config.toml
hidden_size = 160
norm_place = "pre"
rope_theta = 10000.0
rope_fraction = 0.25
parallel_block = true
init_std_qkv = 0.0309
optimizer = "soap_variant"
beta1 = 0.95
warmup_steps = 200
schedule = "wsd"
doc_mask = true
Each number is 500 + 50 x the weight over its row's rms, rounded and kept within 0 to 999. Layers, rows and columns count from 0. Numbers have three digits each. The size before them is the row's rms in percent of the matrix's.

# layer 5 attention output (transposed), 128x160, rms 0.121, rows 35-61,99-125, columns 80-159
105:580517471456451475394531485546527475505458433456428566483483447367450507481456467511431486433553475497503536487464518498442542430549477415556482465409431465551548507544453468412498516480407548538508452454528502479458583521489381512441409568
103:465507586515477462556530511578488525594475533566584485533363528535465568464602569518506552507444502460512528590568541494562438412541493561527529425544497526488502521495508529495574531483555530515407493422316534565538510559514491493491483530
101:572517457423521500526524474537401492485582497454538601508537452478567474559509462505509559401467473419629463575503534576498585415487501475415476558462552530515511416540501491550523569488497510538505523442506477489488510505612504480442584412
104:530383457535467608500589461534463574523523568477423581470447483528529388477502516486451427460581520447433524398603495542451506494536476510547434402503489439458460483424505517523515476508376458457428492521481530546488498457578493568530563509
112:482501485382532524503452568621560376513497525518475482488536547528498527466485491577520454496591506550519416598443439483445462540512427481421560517527398521444531402502461461538507593520465479513583471445487331498489552416492463532517414506
110:419466635446398479482509513552503584548565563413506462557467488489440578401542469514518582581425532456514495448456549476448429508514507524450528467532509530511472460383535512495442525587527534452490467474429366438461508556472505444486523506
100:516452451483424519477572460496513432580573522522476499500510485433518445477547468449510495548543546449481501611501470504481472404502486502499419532568586509549499555550412500513409515495442528503511561441523507511584524491472530483526511420
104:505547477381386472498421513517525428490478577425441491504410522542479577539481558486533495481470456424515565551506446535542612440505502524481502492491609447531576591538532445451508507502479507466537422464559431393453533531439411582474551417
110:481438457506422531428405484576479492528466536443495371436507427508451556542421490469423475537439509534473452390434441448521452554475412476477496419496467553438420514534552491408489508511467512501520531463496535476533481515542532578552492543
101:476446640393464531585544552530613402494507551459500522440389521454462542531512486494549524514477637469513574544570558519496535418552400458503452488557426438525543525483437541534493538448538462627522453576517480559533501459508470571525504476
105:518490508543539497532517580488627480520478519572519431498456481530495534534493548474503414374509505487461549490501508516520532574483485379451483498323536471407561539512503490624572533518437457474541540420567490554449432512563555638527388428
106:489515464496501485520422449488594495519579504421519524513586485501536423506542471572495465365494490486409537627522461537515540481459467540462538482569506489513451488453538542444430559577526448501458469547534523594456495401520462522534570434
102:429398472377451463490452442551501496447336433510459461491501473506515483497575517484520489506446511511433452566513497492531541520501472500448463421478536505529545550497492546531550489517393406463573457487599420519535470572532538522453531500
097:500482582452518476484391516553568497492456474493506550601550553434511535487452410438516533550510486575524426551469425521626533560434558382543551526503413541527484485482488490461516537557485549475457532501539509417517471528477571434319475506
107:509524553454470574456461521468438450568505477480495501433417484427547486601450489501475465544488512489536560526494496494454493552513513511542580469506449520441447493427480506468547560571496490446581480487427472523574437493488586459445527557
100:493496538436437463489468562459479484493392476534377482543520535465428448510501405448434577431499594534531448546570489497530482592599501462563545552600464459473513467481493493553391530527487470526457519530523464519579473553555469484496474519
097:483499511549528501549490501532504492517525531538461546513467564524510498520427550510567613544533521558466512416452561517616557516503531449527482573572507510515470518533463469525491598524474503596512432552489555582540485534554536473525499479
103:470585483462516424494520469465517455486466530384473469540531521442503512446540480514475554549446444465512493435504525416493478462550533444491458583460471573513525518515483440522550609542549509570469524481414445686448451511457514538471493472
112:538470386483507536423448406447598460489578529524553455525469481547521436482458525485463492463491523576501529523467531495533556416552497526482415509520539447578443477464452522486550547516558416400552530413526545496566427507566533537515476472
105:473626443440483547573438441626562544431490575475566431482474419444507529434573512434469500522564461468466527467463542430546468553473439547554498494452529438582523515406489522501464570452533424578498496483438439457579526524477470458550512479
101:503457509591603510562529509539448472557504422523419573521446515472506434475542507522472565482549453506486486448533536588491451539524393566493537600559511481542553538420546568547554385481515531563450574518488481421535452462535451534428491538
112:461487458573530471447550519519510503519574507556509513543564500496593475420429499459425516501583564445447520470529527469504465405495526569448544471559602456406467477551468526445429495544563499438505549534566420517458509399499554491540550475
104:510495576494498537487410465577546417514568468444560492443495418447488588499519527524428482517518494517558489505496476498409428530541564462526438536427491578508398526493595593430457537482442494547466562531519445519455522476491511467383451452
098:477468491482521574490563475549443490477530413458559538383493520457463492611565511541583537412428504466480417459460499457487553499571545547441528557496491574560483474521480517457434473410441483393432497525605470537498572545573481489478537505
103:596484458400520477481506601442477467584477618544557526465491456496440463472599504489433451498435580442453489422551423504465523597564529454488500498494509440523542428483454559430597547531499462467531540431410461543483527436454532446553561495
095:405475499464438518460364412552517464490453419459552443455559531475488503431458487491476530400467472516487573442484498518481464494513518457421558458558483437543569413431534501496420479534517539628570501516497541518492525538472509551492410578
101:490570551514515490475405497455441514454530525380494566465558572549445491527523453551561516479498494404464460489491599578488477519537467454453502405484441431581566522478473592410493542434551380447473476541587551411484529560565540455435423548
109:449444518448509486555536474478499515518416492540519513535481518481432462542430538523607591529573569567551569513454537538519430528449618566544553532558510480489439499495504434516469521499451537540531547556541533468512436574613433536574484456
093:504561438446509505492532539500610494516469523488564473488470684518571505394590510498502479530528532408492485487470576553552455440429447497466437491569508526513626468431517534505468518486421543511399468541501535482498452549475585561531540428
104:524550461482443457654399567446488431475426498475450524530448450452536554504576493530519501545513542554488560585538428501533479561506467493609444620497499509433505560505519502529410555521461544540552493500453536454360530484540413525425531472
101:554496476384469448583461524413438561472520512519539541514532519431582497529523526513476507509402517407476447419477515392489532468434473559449519515480604559517444543525543396467498492477584571499429487496510485440342474578475487493406504473
093:532394482509398467438506570455469570419530427505478516508530568462575430437477522525526519503548480439554462407493453419534530533378484511502444519644487446477572461462461450502505459518438457453448491507514498567557475488541452449482559506
097:480520422398603500511584571542524460480512548642496526535561444487472486499468510611528461572503499500471472534518507496448449520507550573485494464470540468452553443602503553404419583495549481478543610485506446531416521566508507542440418410
093:522628567491486463484553463537550481502571542626579505451508549581440471478520475479454488487558475545445504541539491531527458526495435574482488450450503477502506508512489439469564521550466500556523494513516506557527583516447495481606534550
086:503471474523409514540513499567455548497573460526518556492551482470471431551504486510505488509405523474636437531514564494453386501452469477515536511507484549493507554567469479531493373565536526468467494437401456514516502457489508452543470569
092:577549451513499475473554472417473488429549487516509579617501514487537449551537536507521503537523541392502543536485558470459440450459515502464619458466543548547527578569560406480491620433412625532519486527475547583539499595418543512509460455
109:605511420512520492420570558476429557534550436387410533406591500513536469485458534548489547528471476531543480404390501488502538422469506438499571513494434504562530446409536489472419546524458484480422455427512425515512457477585457486522397493
091:499507571559398509464382480528536438508443492490572471520558486523476515470445445463482463445515522618439546442499531549382524507606452393496556514526440536513471501502477492395521450560508441441482509508537606431474512421570505441543508545
082:483419434567585491455609513533545465474527496515521466544487459510573434481525431498539504569457470368494507548445496489602441484454616581584512410557487545564527618573451523487522469548489484492491481500461570506596471553526594503506473439
098:452475551547468466628503483554447488581486490574493551553573568453492469428474539513571509548528517524443512491539543522499503520493445481462473535458477492493480503464579555476491485469498467513352495507533514524498421536474430434480435504
101:451520457501521597515464489587580526521474393435504562398502471424535544439456520425355489465451425562605428494562548543483538416496564453525461467554511483547535494447451486535499561476477453463474412461528528553485474417469510512546647544
097:507509488548475480468473601494571543499513490481520487447465469460555534429452478576425499479497601375501513524407433484385550476426514518514538497428460532510458524471423492482495402539511459466481592421582474416502557516419475614514518555
098:555500494562451516504539467506446442521509504440599472528478502516507486485455536495524461466453516495612607567491477564470495532544554555558496587436499506506502488527370437594543390479369518544514616512515571473486540427614517418569515486
097:479481536512536470517603423389473477517471504536496421524552466505468504486469495466578570379520559511382523452551510544490597570490545539482523534594528474428401533546501492538422616432577552505522522536555562473524479525515557500504571504
086:488506471562498534517443507532430414508395561576515437452506505475486623443447582408560506532492492573495547513526528544465480535450471454517492461525467457504430578487452469586493512449395551601487473480494623418593479447527480481434523610
097:474479436524534479505463440438495566513557471518506536441489512578424372572447495535438475546500524408413534444417500561496472484512514526473483496502511483543556469470527511467421512544502597503551515494516510504564434545506573612487460504
103:439451417473481513503464461484473502564478445573461494511534494405509463542450532512520509567548460455507537446443525445489580464515464548429468537504535372433465401518462555507504501550520488488472452501520405514446493517507474450455510539
093:528541501477473547580437549455481451483462553436588525404492501586512512456479552434464447480514559505495500476555409465492448480460518482509515505461434370465476528418419398530414526535414400465563471510484547437544451538459485493492538509
105:557548489542520427473465525618509469498503456430602524449567460494462545486435504524504515445422417487517451481464512519480491497496518497508458532430488528504514417407475504461537534452412534543536553536571541455473551467597489529489542498
089:487419516508441536531421508442430465508519586424497443404441576457422452560589532490523510492448576463569522470505447550480518411528504537538477513553493604572559503400530386607467455456515434524427521451530494514582500449544492484525552477
106:546539466545593475529547510527556508395560480528434491471431516452531539479520492511485505494385513443510478508490508577456534514450487528513540474528542470540484463411455475538494523443536549505454504507526451455558525488528473585394531505
099:485492452442474598545539523560590492419465492476505539464427589465495547489448511448460470520443517545539520470663444557557437386460432438481480487440466460456485608530497553464550490396521528518474431558473472457455520478511478550474522437
100:469507525574424431496529518505458485483407537536472438637465473590509465571472445620479494496488540519463525507446507512417558592509468522557558472511525525513420533494419500495496461491476546475522524520492424515519486509460530526540445459
089:433563372451519437496567442368511525625528478562485431471490553407510467411523559538471423505583522528409410393475443503544432431543502535404555514469583437543539448446499501542425487494524448427564452533432509520554489519435582509515497525
# layer 5 attention value, 64x160, rms 0.117, rows 36-62, columns 80-159
092:492499436414461488563505532493537505478564569485515595540426446409519531502529588495433480434508565515523523485510544500537451503580582489544582364418525464456520479495442504486512456514494556440509474432528461444411505595485508490446533499
096:517548489615479520487521534518484448448456366487469532423541463475487580448459492560469484483527483467492493495583469534549456458475546545532523501401538520486535581634438430481493549479526453528521565510506473509407514486463462527469606542
105:507561511472461520474553456553447556489564436425479514440434473484490500507416510507425624484537517392555417488582439554567531472519519458622565475527497505481527587481438505480550511394538404487456471488443398473558477543580491471575516496
103:488486502541436398421492511520567460548560491535484569546415516496462574591544508578511534528473470454533558538613408521537595488564476431485545547456508596566516572450442501445521451530546591524494485493476530509460561457463498517587466532
108:540534410470477500491531425494568542581473548503500537508476494556506407523485449511527477477478438517478553567587410533470574469504440578560586487404515509539496516542502468410436467501483559505522421495493496413429447548498510475529431537
100:499585530419472495510504501512453515563528540589461517532482511524458508423547510473519396512514499550459578531516487481468470526455557555497506415472547460487528572475623492453522603473430531470528510539577584589604499502420471512564450474
098:540516440569513593534396503472500500559553534443539581463505454385518502461521448450537478524433576409493566473534553495442490539430519531561566522387439543561519597466487470463414546521513429393478518503508517511567503479457485544493492569
100:475518520466406615494545541491470532490535465497461525531483586553472491463498550550543546515591554508513551522482429545519521545388671509531532507552524509470492502417453407502470485452418508493413468499452486549466511560510547471497513432
100:511379480528510440393528560527464482541488439470559610584429485481607523488461525480528520537470436546477495505503556471517550441513551434477544482506425483486502427482551596367434493505558511600442438423473485450523510495478412529465451418
106:538517570521497427519387518484563473491475452484509507491490519557517565414510417512508532546540579610566517445508549387396501576530511482443524514568559550514463511521542575517510594533612428532511457506506534548514483461490581455551554430
092:572473421460598473398599563597557467481503482477442530604515483458560555500525418436511490533515500449438544559523587566541483603577445509431531449531591509525545525445562540486566491577471472517495505417549541536488474530548583553525593459
096:460477448623482432465536544532531443553474558486579607512504508589489450516501526486485546533524409557462589552611554454524464541472461503458531501557443481544534474524565547476447416450436528516488486492434477463556501509502475400509469519
097:587468499476483594555489484539584459498474404514545550412467579430545597573447516526471553511417454549594475599530533453577517540468510505441442524471527535454566417448519508536521514542517541511476548524463483524458524511493520533410527477
100:550544470503515546529479553538523425489563519488442444587400520451526530462429558505481534411572606498548489581506557474512624475448510416473471511488488498507372505427495403488511454484619466479445501519497540511587431476519482443443485597
098:540508495501441416527380519538403451521471512430507541474463488500450572540432496551531529487457551443535568512432513490389460555580534492493475508406539515459468509585451561553438478436439493528522546518605480473448531469435500485472470604
104:432451498557442492469521396501459534469419460444528437587487532509471557534429469460421555487550454464497538366473504480579524508499496505460587572560478440458463564558475505542467542478510465450459567462461480511457498541552485414491566526
100:518469479539351526544471550476487578483478481495538503501483450547518585490555551429503500673478560504623510467569555494541524465497498466524490455404572518474461540615483549516412489486531478489446529455529585584521545523433524365496565446
103:527509437425584568506450526531588468556509409459473513601436530485445445572481507465501496432517491514494582532507548499570542450513527414449562450478455506506459441504450491500501498507464442539536492574449474510576454478505414471530445444
101:491515505530570465483471475490453553468469484450485502431552477572514436541503469405477503479481481407566585609575540523495510501451591553447529471371469456495550469476478479552457555521439531552463455445386545385476534532453484480576496508
094:543472516503494567465428539470534371521494572541524534453524463389474530436445453450494499421519539534472469439554544485494497466495486544499449537490470517383508501500517500475537469425411496454473496488516549491390482533546442482529505548
116:470437576586514480402598512525481498564578437443548530462597500483548432478462442504506566528535470458541510387426545555460441567514471520488462486507430438395476473389472573505507485562451494526544626454549468461500550499503559477505417477
097:488417430475504554539496475550422532484479484486551537494487475437575549438505513540498499602409457506418482519490497493452525516546552418456500504557570628594428509472453445510475472450469439562379523481515457471409477447428520513406511575
095:498521531455510443485552481465483474513561520478457541490582501506620553474519406587493508560479526497502477416478503523432516441488406443594490434475505531556444516418490430498591538508632465477493602536423391484543554470452534474416538532
095:532474589465507498506410480513450458377497492526520568406444509466551519478458460471466460459495472477539422460617448488547498592529474537435468471445492485521468469490447483457521562538534457633482482563606440476432532527484470502463380386
099:517565515417554446380485495460547496542437518452449571566565362500496503523442510400509553468551469522571566512466540539446506549423515523472503517486540430488500507518510454557493594502506505420451495464405564540561375524481472436483489560
096:512507406474554585455565606482456484575509501574549464414521531513569587468503532421448508466506484590425536487476424502494485420419525500491527497466475518533557483468443491514499521422473554439454429463437480497541545521460574558435449529
100:559481569542569494418521555520456507585487424456429439549521470449506491442480605553424524491493487537564566539550547507610469478509629506519506517538486497540503400508476447402516444505438548575526491551495515534478466445460420436409552476